Each number is 128 + 32 x the weight over its row's rms, rounded and kept within 0 to 255. Layers, rows and columns count from 0. Numbers have three digits each. The size before them is the row's rms in percent of the matrix's.

# layer 4 MLP down (transposed), 512x128, rms 0.545, rows 174-228, columns 0-127
105:190131163080133082110116094113093118103089126145083157105112097112133125238134152148170166108170117092170200109072085154158098144130101088102169127155062080133094133133170150090135109098098152121162092159164115139140129104140133140161080162119153169135076151130063139114128115054138136128081153155118186130136116118137057176099172116121096167126141161099165103162093122108103144111092
097:118065182157134108138171187157120160129105204118103141139183093137138163128098119094098130113160128138168090164128181129093139142175213120106131136081131127134089098139126178136161142108127082130116132172100132142081051130169133083124057158170176115162165146121143187131123127171136137132152110122142080178112110068086056092192105127155121104066140085123125090140119125129130150158158
105:161133134134118107146158129089121101165081054110118089174075151055147113093121091156126110078130139100202110101125115123141119166102090111136093152103154135121131120111093137140132113166099160094190106088076157146160159063107115119159115176107055143124106169152106138113167117087132139163121107119151091130115090127124078177153112050126113102085084177118168159073120147077099067165070
108:113101160088115089110148109136108118091145123175092135117164073183060090166091137115167111122139163107093094147163151101123137160120168126146108131142127166102119165136144135129044066136096097075104129152113125118147153126048148176125103085137140142038168106125148175115131161083162097168149076086221101160128101121126082159173124193119100100124151147132147119132138134128127188109076
098:139163109151061087140119086109116139166126115121089173186086157134110104105104096128145149186123111145102133151125079084077142160128036107168157110122120104140171087140126143082159133090158077125152149160149121110127121153170139090146122152102123146100093093131150146141143133189117178201147159061128147124096092123090077101161118085172110189120155068102207128115148125170195157148151
097:137155115087142149120201156110137077157126069087180134111115139144147138200137169102125140131100122124145078122115195082112152162147163153140138082103180083148096137172115161170141197125113200111146138160048132111128106069142173170065096156083094133131114098135085135148157112143178161171100132130148135081124095112105100156148081112092122133132084102131106148142219123161143136115164
106:155118149111115145072176118142200133139105157150111058106140171095145169141134159132142136116117144202099098109159153093113146130100090124116129157123098147167096113136153086114098099084146125074125098182179100061160142161132135131166186173153119070088055121094163108133174121125196116162059095135187098085150125122138147073132103076144181146115120127121131060098120162126155161112107
099:142070140101187164109155089118132126120161091084066093133172083140100107106127147197155092106091159155142121141124164106142150118123116115106145187130140138075122148184127138142114128178154111129200173147142098128182147068088169147167147120119153129129141122113128105161132139151121165151075108116121136083113148215153157171076074132088172089111193123115124176175179075174081112119172
098:092147092118149166139142076187153113179110145129135090120068112142179129115114196125104012098139149120101103104150134103147082124140181134143151135147196119134131136155120127117124143180103107097139111058112100121086120066106153115172100120100132154146176129145165078110185176124139125091069121161164075184214109087123100055129116138155115115132140138137155156125151154128145093154155
147:118112182168097083160176130089073144139117112146162097113105079154140122140139133132137119086126161101176101158079190106161172206168167128091176122071179121159167104101106118168126071134076099144188137155014095123109131181123137164122138081111083116126114100171108136124132080149124124121137142159068090127120079142112124099121165083139087095145117115121140080111134155153174104151131
098:150102087142150160148147127067075152133099142137183120129091133122157165163156137178065181155191100121073154116120124089144145125099137107113098125127170172104136167114074178158099140087055122112150136140115104118060098111151088161162138144119108099082133117080183067095102159142164098101096088143120138115121112098072083144151157131134168134093199135147116109153166233148117118101125
102:126185137201147137040093165126167087114180102156079128123123128142116165122087066151092115143127087056126147139113156053065088112108161070182150090115129105121108170117163140074114134212088129159093158125139114101113159143143156110148093151119144165153088121154106171145145123103060115113128138137151127099055172094179128143106145095157122089145149151123100128165142165167121141158136
089:121084114078123137141150165139094130131132116085123126161105097141157144077111135090132073124130138104144132123092204149138070144178160100098107142098144084104103131170169135117015115187133141152112072105115108073130136142160134135114167125150156154157143107095146094177195205037155058115110129115112150157164153165150140093125113109122126095129132087150102123052113097139144111081163
091:125104125125144121142171183095133124134125114147084174119106109150094135147149110040166154118173193112162071140079144083065098190107176155133154186077147174158080201183070179122148104157176118107158159100079110132144143148188129141212132149116134150131136136108100133120136157144144150144102173139172106125116101183105151141120133160135088075133090168133094155114126158160106130096130
097:096129103100147098220121113169201165137164143169096066151122161197100094122140137123121130137154179125176160119092186119137069156107110154087082164098129161120118173130097138139129145151113140128154115118134137100117182145154118158156076165164091135107109076200129133105111077166118100210103158143070092156078120141075129160102078142127150138149168129113149185079125117117171118149117
103:129128093210119145084059137150179135113139182112152142072145120140173115100103159145178127156153135145187029124192097153157149147090121123145095114156143157076167128063146124134140130138183105086156123117189131117117133090114100080146135110076162141134103099136115121159150136143090134128125153105134111161127174115087064156160132155133126073138090090136155148077149137099217134066144
106:150104128070112106149158128094141112091115137122149082150122104106081076126095091142121150187184125165163109201159160121159150152187092124124176116079130098161182113196174100160156141132116166113108201143156105112163147146126101144126137111151114156174211128037133130130111111149131177150180107069112120152099122146118171114073082162151063108116136137137106105155123103160068104113144
097:129160084152114145131143089113091135074133133124183182105134156156114159102119108123167120137113184092135118142096165091116136167165181071090078195115113207121143171118176146126122089153071135135219156098101122171086160106136126158122104124155116175132159140036144112079079085121131145185136134095118086113176134118075082153100087103143149134083132144129189124137118130087142133141159
098:110133043160066126144083159140141194095113134174194162062112108115138140153070132121099112098106125148139203114085113125131147123093110104124140157180099086062145032094132111136124128154092114141171092129120144084086071136105122121098181171121126159175109124148133119145157166113150118207073163119149142168159142157161103156126112154128142113158134110171157123124137162132125147064175
083:135139145168198126144144142106132143121170119113100165139130100152112061125156185084161182174159178148141099079098154077114102187105103108164131070142121131127104128113100118137132086076126091096192135120043083108130143084117132131174068135125148117130137101121160112160136142155127112088132097149139121102080106105148130116169138100139088117063119101073199195194095084077155156165118
095:171113134164186096095155120143133108087035135156061119099123138149142120134138156068059162111103093152139179149148142091126098099136098055105127097171091065096167108164166102128114130191138170130144138107078136105158162106147100156123103110132139132149136119129135119097213148097173155133127140127102137151178102081138096115069156091111140116077140153114121101139127127094059118068197
110:133140063145142118097111175127167113162125094060096168146144120137078140164156118096144125156118139180138104168174166126105115171108122124093129102124153126138095112151176079125104094147182147127174124159164135150143094124150131110103140141130120145153055132097143155194091170106109158127149133097121128130134143011150137117135139104040101103131154167144076079129163204069099148171061
098:050147136179179121111146131125134123174058185110116068181091145117112176121146087156132114090167100144127174146138056167103162121181148160173155100120198156133112095153151163069103151139099099140108107105080143100185150150108064087118169110141105071143125108131100124131145117143137075123123112140117199105157142171120118135121106112149069125196180118095115173088139122155151103154134
108:122085129093108142101177129119172150114130199125153160131118127082083112119153133159113120127091193096202131145148190128080149162090111152092089097089159135173090115136137098115167098130153195078184100156067117167128165170061105125102107114135177083179090157104082098113110125100152140142158134090129190120134068091128086069145124141136135124132171073086176102099155140126106103132125
111:130145124140091167063147105124087114058157109143100147129123105179126076114115157106113092108143176087131130101154089153137160059031155144120127156102153087133178121137160165122189119110126093126129143118180123087084166153134113116133152140104095146087184133129142161213064155153100126098125149151147169167132172114123151192154082163060118100184102103151107137167122145168125120145182
102:082148147130141141148140119112091161172121185095062088166050103142152117140169112106084108123152125117150166148120143136141066081095098122063069133117159157166089059134116078204103135084107082154169124181106177123119103132130142093134140124120149124105131116104157160189108101107060163155109141127134146124115176126180172078131115188144125125086159090112164207116093131122140095151125
097:122189108098142122138119118157057199135073137071104077154160167130139139102098132113168186122111080171080102152080139129149109165168046141137124203153090185133119148079100091137076172155152096079111151109097093127153132154163098111107180187154149102143102072144164122153130143154112154125118117129090128118087165139140121142120128140193151076141167176130083133077159120141156154129124
104:132083097153104103129147170156132122144075121135130195157089128110133137123169080141110088162148195133055121166113146132136089163088132114105158142114130143161153159039113105075128120106121168096176180132108120170131182139102130150154147104100101095042119153089108168116147095106162142155175032158154122088098128146129106077113150103113151176083110194119134118110123074100166153100155
100:142109138066204101063151112146102087159101131139135183101154084166128173122129112171150125116122150109097134235156149145111124175089131146138114074133168104125107191110119097165164198141114138062162104181069136122152125141122095130109151195142173161141154168108139098144121115119168147126131193114109131120095124136069106071161139118177173139166100075135174114118151134145108128101166
099:106054139138130075139089174133153134162139138095102159140152123119136117097144166128151149169160135179075128150147145131142153119118098132148101136157131204178133147125145133087087190104137101052130145094096133059142138106169101066143128106080079169108087100121081116146134145121155087137118141163125097190150115127100167067085147109164149017094120139205160144094125131122143173121105
100:098142183089117061152122139131137090142123144144108178148193098161111126178110137109103115152091089147161105093079179089135164103119163114204096160109077116121139106148071188139138144119087155103104109140068143074108109105113133135057178109089110165145123117139173120127136075132145157174095129141142120052156067169111138115152172180156121110188138113124201161124127180132097122152149
095:083055089195168135112133199164093123091134131204102089147133074130132145179112126106103106142180124091146090153123142179105067149097164117121195137153103165159136095140109093143140123172167143116095119127064152085094083139164177069111098058146152160124130129124146157120122144070176108129126079118136141152109131135120134078120122146076131156116126134092106173204155122062109138138127
101:086076113088098139096172106134100159149123176138133126112104180124167085117116092111112184060082092114149141145176129097126146182199145141055135106085106126180144144102115142098152134172142118147150041079089192130121103114132116144127089129133155182134125179169163138068097141130166113146095159146159089154151147117053159128130131199118077138162129146134126132157112166123110089120068
099:114084129141158127162170145140152160080102156167101112110151088130119089130101161139107140140181087117073153147139125074138099111177122144192120108138129136120077115132089205083109119123088087138110107096089086104123116125068048125081152178148143160124109167062137118137141128126078084121063138114178127103113044096178150127107131102185133141155108126144116144164086087042158143121159
112:166114137164076118069136086144081103144129100067155108146120088098121179162118081120121136111119092067118228098059108115191140113075108130137128173174129112161083077158151134091122213108174112113151125131142174123153112128080146109131139089130115163107160126070080164153141131124108106052134175112144143120086118120094173112147133062122114153114123125082156071135116116141120142081138
111:188117046153100183139166179188172094143112121149107179106131147097121132154183135185174143189132106083151152069099074099093163143173084131175092152103153193132105146113123082114144135095161120136129107153196106124117148143173128193137148180145078161117116140072115104119113136200175111118091129132116153091118119100081135115109173107117141076117137133118095155183129113142155143151111
087:074099126099145121159106135136130117165186205176138192122111078132118109073177099120152139190138149134075118135060097139154104143134144155143101158123143158133130096048135136109115122119098147123172113127115128118147140096058090134099107060195097114154135111134161135100148106076085139144112079173123133146166165129143129092132116111143130145075109129130199183211206124090162135156138
098:084136127116140143157043096060120121098096137176111096086178169166155119089071063129131126077127105153087148140116160188152116101109123084087129111149097130078116130143124132086114189088121102174037141089094118093139116109104120101121170094110102136157089143166151114081156068134110149154103140173134125124108126141165153122052088165139166130085126131150050156153174131137092139120149
101:142127122123094130156132147115122117178115091144105174128091173133100112133115101098130138092133130049126182168141201093123130153134075129111128193106084164085167096147100134114122072119136077140113123172068078118175127163186152106155132142102152110115149184126177117123186203105130128100163160125145111148134079128089110118158099090153125085127039183169171122051103125117147135173115
106:137095152077127170176166110101132092118155140142118095110141145113168114070073158108148150074094145057166105151122139163142184101131142153070074182096131116156195175109122137148104122099088087137129135127118092134127194166107119166121167131064122206115123166140146155119155151094162101141139160187077131090143167157059108126045158162133138107143076164146135119095108160140108113101109
099:121198084115115072124143137081120161154093146149126142148184104112178157140088140125113140190162162127155137128148164109156111152168155143148157153080171107107116119155117066139139115221104147167094176121103116092099095049077155141142113130153195116155093127123110184147127128132089149196181090163182117105133130141100147125147125155110148097165147115093140084129108164133095148232115
104:150104154125143123073138103142074127180094146106156115084133135157121133152188143122096094132074084154157139159079151108067177056181042068116095083102174070124156125133131148098097140047114073138128130093098082113085099156149118144102151109117148127085104097163106146097137182140055135074108123150155126140138152077165170135107123113119148140145067156140112154130099125147174156131146
114:124154045060156166096125183123156149094068074176130137077162146131109165106176177135142142099051188124137157177126138107128164134183075181149154141132093127143115141132105169080175134129110143162107082073074145115136102130180097127169122103097161083096114100096135112069136100117104111139083123120168099113127117171118190150130128128139118092103107171119131167110112144166091107185157
099:115133144120150081077147157151122135131125126093108097191115095185146103160079091170163100156159188146149113077108144140168151128042129074090114102137093139168107125055167063083081131168152097085095105135134106131081158141176092120151157100139151119144115133105144108143162114108089148172159098118147204112128128113112124132129173119081076142069110174107104090157194176162096129108147
105:118138116149168105144157157156159125144120172175088137139157137146171203138117130136120164131087139115090130070119168128181134129188180110184066112158154115179168149152166074100121177148111129131140097116126132108131156041137144170103075051082134187108096142117101132159099149104103109157130213139127089136143129170134179154164131094125063165073124098114130108127080167156119114092121
097:070130171119135128153134118157139117164098133141119116075092160065136098106164077070119120016138128150144131142076198110130112132159198118106087125197125137102081092136128138165139119158129141156121108215150109227128144134128116146127159188110158160142061139134189122127118076113119116140151131165137111151099083094104121127138118127148120123108127100119175141171156149145094172193114
095:124105117175113149160147180158084102150199051162096180175157095178122093172138116132093131109070153089161108108090140138142117136051079113136120127108119144153151079140189160137165172102134138158136135108155157089123133111203156135135138152109150140042109158139164134151132163098109140090177129140226126116155143140176110175121150145127151179133076076156149120090127112154104098120127
086:109099184157129086098138196053105146113133121085134102132081156087077144175136181106145186128129156116071138150083165072114102199134134114094117108108095188101108199160126148097155170139100150130136119108089106133134160128128171124142067105139094155173062123129171132080139144159088129168189184101150096109164125072138102152122077101113113125070105131105123146124155159133073121106133
111:113093149112100117102172133106102169099137166112099146159114106128095159129081137122100129165114104149143154093108179137186110120170144094116139137136178150058110123122138170109114186130130142127145134115176109063190159160102122143177087132122216060111144120090039096130118164106151104154142089192066127153072099154161124177141178149102083143167132127157107123172062150101160098140143
109:134114130106157113159125105122115118138069145127081138184108115175147145159175136185107130119184104106161141159148141067128113195132090143151101085156122123170064094143115158108144074119125171082162132137034155171164134158134105195099125119192129165107115161148124125128132143120116146122137141127123096139161124094102174086095107044104066180047132136072172132097150101177138153108142
093:089139055131137148133158170175111133191108142129117093137152170124144139154163084072096141162165095134112177106178137174093118168141134110113107185131129187111176113139150123160076151183148132136139119153085214090088138119133123136138138098108146170099130112156127135143134095123057078127103072155118195146136072042132130153142176122137100177133087107114087131093105096080176082127107
090:096100133096130170123190102117090192146059101060100137136096143136119128114108169143114196196074153135105090164124177130157128119140161119113148081051152160182153132153098188161131139101081131143176093124114157135149080130175161159137110107141132107141135145129094141126162143077099100156107115117194169131168112139141124123133082181206068103125142130113106108057169143153153114147164
104:128105054127140136110159223167145157156129120189099103117135151165131153147152180137121079136155121079159075121146115130037124118127082141142196139090100169121151080147121174095118152128174096173125177068118157093181132153140164083128111135151137144134100041106152100142058074132153147133150112165130121127193148160156148151146106102132121148130129125100081163139090143168076124135139
089:079154163131097138067111159147185119151072098138134118119179119195184144122129129167108081144127168080126130107113186132139128156159145120119138222094138155044103100168120128142069080122114074131155149131074143064088112142151121119167167163108151099127103169137113130114158107124179091110187143070100160126151108111134062124107149123130177117147133158155193176117143145144160133077127
095:076132133142152104140144115131104125108129144165114171164158146126117092181170067128118111170131106154166120127138128110200135154168210122087152098154108160089143065124182125061146073163086197147098156104154139116106134131099085095120059134153103136058105130160142106091032099145113095134094193112136137126165145174117122082167185130108115153117138130180115107132133100121097133118185
# layer 4 MLP up, 512x128, rms 0.56, rows 175-228, columns 0-127
101:127076185107077087117093124096177123117164076115104069119174153128118188143103142137138092126115101068096166057076079133163116158147134117083113155158165144119117111118125121083170129135144104079135155124089107126130142204059174208133142092083169193099168143137114141142081120100171115174113090144117136155142155146125121141083141180119114132152136165142083154127190137105103134150183
102:119123105140184151170093102117109107102132129100132194164118054152133141147136109114162155117147149081187127122100095144100102102196153200112128143100086113132117153101151127132102182150113103081138104079134196120119120130147150159130123106122152168203147149149163149149087104098194180092166144250147123119128103179141123113040109101137127092098179112116107110131149133110113147156090
113:157087100153124102109128101118141128186072114121101129154166144193149166082144128095106128129107150121156184072072120120169142140133111098092120121143134145111071108096154106133156132113146170094143110066123115133055086148142136142142088156108122145152167069098137122107149192194120157057162112072234122061200122148120113150134137109154099164173118109121123076144155119188133120150142
097:117125173122122165033140131085152123066095121152129100102160116101156119193101139102084147130070095149144097118118143161153127063148112034092122141119136193147084081199109107088100133115156163121128104144119142165193197148177131136158106114099128128105164136140113117158119138085097117118146132105148131063143164134200172135135114150122165129095122124155088123125182201114151079104128
100:133124097132156138102160176079117119108157102162156155136087143139079162105054098132118071100172142107121208233117130164128072101134109080119139178129141127114117089128132135119137111091133135144113140128135170090108182117118169151081106085176095100089115215106167157157159102169153059149114117055122124136138163110079141131130130137138160123143083173128162075124134173146186151116126
098:074120129142137148122057123204069109132079108046077154172100114107065153128143112211113130087103150161125075169127101163161098167078124114118120109162153100117135100182127091149095109102138116113189176044125126188117098099114164154139139100158156181156151156156141120084133115161131084164092115135089128111128162112120158146127125066131131088117173115121153156109122120147164083141096
100:129135114046077182051206131125091108113106081158177148163185105129181137108089123092130116142192135131152099147157173119110179086096114142136138130101123101134135076117123091157132142188119152144141105173160139146116162150106137151119082167116097111125109148162147131150187157207125103148156117129129135078094109142104111103129093097126077149187095124082175063122146076154139060126122
103:093122038101116148097189091076149150087110116122132139140122124145118116101149093141135125163118129089168153128135098138102119199116159109075102088197175145104085197063116171155133092137158158157142148140064100156064156150108095180088114129130128137085104087140119106147100106161140171117160129089094144087095141121141146131092078172109172194138177163106163100143176103120165092112087
169:141158109110095137135120129140167125118129187124161127141185195187118115095147079180163151115121146085137071136167073144142124146147121139195099134116090115108128157135157147126093120104106092105149093134127157055132173080070177135215100138177114166108131110126092092135115169117105108170133069162071143148137063134117123124116056128159147196050135156121174131136147132125134140171084
103:122141143097160077137150119135101130141134138111103158124114100140067137089082184116130119126068099170174106163103053143107095163114173122141131091083116118161171145123167158150142162169141147087116080125129134193145133107161134102129110150131157090149160084217137088164177156159137143084179180192076148165171091090124162132160095164165108131149090091186075126108094110074086137129119
102:088103114105178114162159071158145095116170084094156185130112109097187146135169162137103086111156171154107073123124139177131114042123158144144071112117190106127205071145170119143162112126121135053148128137132090095102090190140167078073168127148086114111141125138147083169171120134169135099194106150103049159166149111107146101142119152130148148099145139123100147126103109105123148108107
106:114100164127143048124147130135122096142124116120137144124168182142091100106114108111125143132069168137172110155122162138147118137104057170169086139164151139085225159149130105153177098044135121134153095145136114179106159130180148185165065123144065116054125171180131148121106083140118182141153137127061133122080131079108126120131081137138161132169119175087112108091158140093128151131094
099:128107098156163125171119126143095089147102170066164158128192173149125117157132174163114147123123113070136136110072094154181158156099186126110159082166127102112131178082148122083095159093135075129119116205108187132127139189106090161130141092080130134138136085138131094108143087072141087114141125096051123144146142123148109066160056108090148119113158165188159136102128118122135122058153
105:096134126186151181107074126052106087148078118125184159115167147081123102160113149116112105142100175096130125186129135103092096093165125099109118173181145090092159124109158119095123078166081100102081210131145128097121119124148107126125173089128109118138153174089151137164122153119226133112095167151141185116150125110168134118140142157152129169169145107110160061163147073117124080154185
100:137117108079185111129120113082100182166134164187174115116146142087111057123183102154120117072131151106098139089133087155162133113134050152104147143182062160116112109139149138121136068098098101086109120170072125095113070115153118131094139109169086119152109151080163118211101152143128178121110107174080109152096163150128162130132198142110079133098104127187175138131161102144085141133143
108:120187172094177162111123123152100118143119108158054117162169173119105183145178125150146102150106125145143149114119103086094147136124143203101077151103152160111101064105076092152097165120131156038094154158133096178133117143137095097133161119077068109124096095147160172123114173130141155114103103098182118160150063133113144049191147118125079125109147103174157119155102126139096126181136
107:112072134161161120120160118135164161142133128106121098095166114169109138127161156079111173081145028116138137174129095134137098115178125150171178092107183067119189058162158171150098123140105161146092163178147118158117148205141102094107103074192144150079135108154141082104147167122184085102084127175097112164107167116145139130120158103141122123137149081158100116183122102130120173103128
100:157138126130148135120098117083137158144175086101079112112168118163193159061143144073131156128079120097151129118144141121187175189118155180119128173125167153117173145134127154118118096098178125140119161129088125111132116067110157151153105134124131049156167178059144147085146150108137197129181067071084143123131128183120073162079131119139129131210127145124155162143127095147107144086082
090:094118078136178108091122119074142100110120151147167094104152114124146142111104114148111083070146076175093180146123161140089125099115115135181086195156092123080108067147123094130132128199115173207079161117159136162139165174129144129119175144111099155177090148153172115196096116087093070160099154140083144143178125177169098134091108131126143119152145133138118127137097173205134150122093
092:117141131113157113178113130173124100103107089138138148139120153168099044142209156123091115128134151139132081082189134101089106083089139168102111101143065104113134087147070103149162076129196126101134123137137186131131098099148153159129098092174206132151042124156147143160135104094102153093125126091154049165149076123124103170133121102097148159174146128165141127120155175141145096123182
097:082110167144135118144076091159130137113134095164139110109105150139106124201074124090122113146093156101152132202122085135093146134203114165142178115194131083136097165113098072168150157098146095135087118130142112147121148105096099080153135106173128144159112104149126159085066088089148111112115147109176030102066119126152165178133116123154117213175112121077166157113116087154140142148141
091:112145137091119167131097078144122136188209155139105138074139173095169154133184094105158177191065133071120122071158088165157162183185120117137086125104174126151082095109150099131128118087104124096157152154123105109139116209140106097123122121144112153096147123148117082101108133149087147121167125137181116155113097053146164080195073075124143134172161109129140100145163152156134128143109
091:156063131159143145116143115091161093112077139160142180123147100175138180116161178161112146128142093095106184085114135108148081098126127105097175103169129088131135144087172139161173220099093133102160120126147140124194132117137168204098149128091138140153100172137122059181112168104126123094109126165080131127106150125067072086144120156110102116187091143080101109163110134083098077122108
116:127158172156155158104131110106155118163143151123124102123140101140137134116146134165148114131091115060113110154054057120134078124156108120127092102155158119136086143051122132134069136152105165102094147063124093102139105218239106141060085111091154209134150113123083137091159149084113143125142102135141107060153152122151172123099140104158137177146122112129121150143110101190176132158119
107:103151104124120104081100141143106127097183181102089079172127112189148123147103086144083089131156110079192144177104116142143072054126139119092141129177125104134120082103145076197106187150133110145102115169123130132127110169118163111177167134100173178109142136098107126156095077099124179104102164155102118147099143143171122112134139204158161110076121099097162132152122089156184109101049
103:125168114140134141104125112184107093079133094176125205102138072084121137178109059147112077113123124110216158161119116109169161121126138188147220148113143136126148152108107084123126119115087117115143120170112161070160102136062154093141063089114124129122143140135089043132109091153143114136105113117174095167134100123131159185125117192106121138119150098132097064107162122099167101096152
100:120152157160104049074050146130100118171092107101159154135148136106103093131136108160088090162149100211098084099154143169146118188180106125114146187120114136115119171026142095083147070129129156105161139099119129130116149144099144129165145139084122061126165130097138081140110159082151113134077084142164048096150145130155144164139124158103134135144099122151120111100083156165116151071131
105:113201132163159100153092076116133134111083120072097096098151115157156129149137087129098076155057096088097143149176160163141155175145092074130106151164105106182084120131148149121078147132132170125099111149112136122059076104152136126171109142106123131159170088154156126133090118113135113157129153122090088184132144125204076137018150111091123153174126132182141136102185135129112180141141
097:100137118124108142117115078114186068131119114101185154131105135130149152114097170135068150153112176104125159117098150108122151110138099141108098155072168140186129147163096132122171151118140090074093178162177096136135129101139147090180142110088087110185161128092158150106201139070216180068067147078144133074114120067141071125098135115110153119148087123104092102146138136150165123139076
109:159123063135144176118149174137073156127133127117123135176021136145124101098140115142132133139159136136113104161143108151087123108136112144122178056096109148150125120094125097030186142102182138141121152111173085118110149155090145101157104150170124134100130101144136165096112127146116117106185145165089164168105155124125181142061126145138054095120083145056103138127148041168100149172122
092:159157068094125128144111107133205126137175116086117119164120118119144080146115145138166130141126086145207125139122152141105085087107157112169154153102140162055097148109121103163126144067119077103129174149077127160133144133076150141153127198066143075180120155168079133146151109138163147125145132160161088198146135138155144077121162071112217087155144100074161102136118128122130097090088
099:134155136138172060102132100161176140108132132099148102051105121089186132129094164075134107050146112094077162152114139139121199191155067137130121115127134134147081124136168134128133159095179171088120094100144130177091122087193120107120072114156179147107162128118138139115116088144161123122112095077054139122116086082101103136063175141118203111177094154121154125160097122119119115129141
115:131140138140135109139071129108115117142142088122119118116098154160090169119162135162126099085105166152174119089095136143113163163139163114054153132075137151132173099150180010176147106175068150167150139144123143167144133130158161114165143098119134133104109093197121112133115148102120159139166026146089061116117140139089116119107143155088155121106122172085150140140192200145115101184103
097:104079139167147173088120143118068122150118128133076147177089142083106140105115137092133163118116149134137042124141086160098114130067075135156182164050094110143136072080090103125115093153194168080188127149117145168092176152147119135129190163163130106133116135162091110124141081123099156115145108064144092089144158146087168123169148153093166110165179147149134098172104169146117112136165
103:135088097189109164089150102105053154107156067087165135161151107089132152084164126125166133227113130075123141120096086131120123128147132110100083171154151113111095148123192108123131160149155135135154107126086130162126150131144151137092166084111080126127129177147145140130118050207175106084127093146120109141191149127108166078117200093142174185109099097132103129153125131096069111161125
093:151125082180085081061161116079090134099134125125114127112126139158133137152151083100133128122143152146094200171163116086136113131183121143167164096144114118087126108143167145182172106139138131126097151112140036111135100150146140118127172074113129130137173062170102115123153076049147178106116097129095085210141198133160102146142093146179149100180166102142097115141096105165088096137150
102:139165111094060118097166166146076141139141156166126099150137087161107098096159143138118156121111164115160065120116105113114084142213101167132200140131121139107134165110142125140096170078174144113107100142126120103129115178093156176149156107079139118153165107110170118126093120113122138134141085036114134086124146158067120142121168127142157154068116121148134122111018090167075135091057
097:082163163153090082147119173134118089142089143120150071166155155117139137187106146122175122151153138181123118093116126127140166158117149123134153128103145091139124118091141104194169093063118168143092135107083098141155185137162107198144121132112063112136083141189158082111121106083100144073116122189102140087121082086196135151114103144109125112170216190170118113144189153106161143114141
115:136141126092105187095128092158158110124112108148080145092101158112185168136210146140135121138100072180121109171177153112127081115080140139114145109084171122073107095157120049109080108158133167134094138192087134150082118058167147131181141172145125123120177131122044101080125133157116142147129141161123104101175107113130094156167151148083094168150177125100160149121091071087139117118149
094:168098105107145162159128105176058148083135137167212161103172085130156131131148130179104087134100082189118133169116104138108119111163095137086151131128112040113161112134109113151080078110163134101126071202121099138139135116183093135116134132132164139128113104110077154158103162098163162104082161203091099154082176112118125139102100091119050149118140114081110123117152151144125092072141
119:139143147116137065111174158124084093151074180116105132146122085075092165119077156153115140131080093189149122099140158096118162085079131098131085185113115105169149114099157198121132065094153139123139129159156121119116176135079075087175191176174149156109157167081135121114090140152124131066144149103118090132138132177133156080128108092150188124143110084170182073095107122141090117144130
105:206124134140127117080119186142104147144085175125159167113187116096186108113101155132124156152111097123111165194099182125120163079127087127166082158148122138161132143140114139112138124138119053167163097069149120103079126089158160092115158099105163139104068157134087086121107149185075149160105088187168122096120078207173141134108113075110098122166112136101096111149135099106149112119185
102:126168097177081161071144153074108078141133117126174159183133127104104126141101078160135192164176134110161123123171131137137154142172109089113122132135144075112145176079200136096143070067092124149089155130162150100111192130152147196145121080179095134191129153171137104131053115120119100117070159130123102170124099091122115103099117150132139144149108115055086168104143115154167120138160
105:163139150156101122169156109083158099179200118138100060171125102126189151074083184127081142151152130130107171103111100139120134134123124167110115114126160091084112159151120150135139118106133122159120058152078136185088101114116171140136161050084068101164171154133126085131138102126201130141148075104144105152093206151152068121162121127128099144158107095114080137125108143072147120115063
101:187115140150122186133130073085136109091185079126137154085144163159147066121179162120085119167132111141141077166145123128151143094047103079129145156120169106115115165157130126116176122125130163116100186103031088091113152148138137125131144137078140114122133156105089089111154122125118090136111163148107098148113069121077136132130085083108089192117212154122143109173115121093173093154066
101:045078121114114058111148101116171185099127149119118147157124162130155156166116133139107076104103128138146175104134104183162170173068184139118123121096155130152173123150071122185127086154185114166120203077114109161123096089104108131067078155170149119105108084155107110086098147130134184164139108196172073129112160141093140108137111129111174162125124123103073108149100145127170119114163
088:122149112088130156126100127116187080132158110152143130141159121069138113106176113118008158095129126135143145098174132145069105124158172089144122155198094116087144062160113204100064096104134144173126090184109083107168145174124083149151150107108118160173159133083096126148119150076131105126120067142088136082162075149115105125130201107124142136144148103156127128124169121094157160149127
111:118123137105164105107103161112153093142082204161134146207137109122062123152170124097098080106141131145142185113158123108113168150140080112176101080127088173106158156096149142188129138158168129078071080127100177133131140142160120070098138125104160142100125051127172134135135093084142128101097138104131099097129118170142175040167188112079115136103130147152192095135115119137177137140081
095:106123147133093132094095121150173103102140109126137174148136128172109071086072153139091186103138164132164110138191132039076135137100107255106142153159128108128151166107053088142124159143089163093107169124086111059151143082157131106131088094142162111120067094102108140136126128079141173138092111170151090146089137143120136118142144122106158130170143114084166119073129125099175124111128
093:119150181091114061100142106155163168092181143124134141070141095176086080104120146162099116089102088148201147146140205163135111107149044112142159095094124136122156124161104141149198141128127124135125141145173155181062157183120092104119135117068148146134143137056143141098189090137170128168188109106115101104118145134127136079159121102122157146128144115090124134144131145101053148114178
091:126101130128102036111098131141131166111218144128106114119179101144217128117174069148088083097128086094181048097128099132196112123128156134129147137097151116097130137095145189117126160116179120118101163075117150085098121136090085119124163103112182122104108144119123076142139122174134154148157113174116135126129060144168050112099146134096114117137132074104108146157197134149091134127141
103:109134160142105119122155096119095169094151121086137164145144196128111129059151177166081081095125117122152164085134165210142163067108139146086084126137092127108122110102129114147192137117103125113157111117094115182102126119121077174162144165118068125078196145183087096121133137137071152118148123073166150179137158135134078126082165174096173182163110081126179130114151149081135099138106
095:090091204181139140099055119132101111088174129144125136093147191074127172197086167112129165167134188127141148192110070081088156163135160122123125085125185129150118072079122124127159194141113119106151133068138140142119125135136133119106145101145142083138088123138145164149098149147079135158138075148157085097147079155135122171067080097121174099141152135140165121147134177163121071133119
110:110109082103112095132121138157163088160150114148071160112111134186155127082086171116102082064099134139113170114118128072121087133138111154117089127110177112132128219200150098129106120125158079125117133122152111155097174137151167126110104135113134128159175161083080087166154180141156138068152100153112134098081072127180131128074102165147133156148097142069163141152189139097191081081143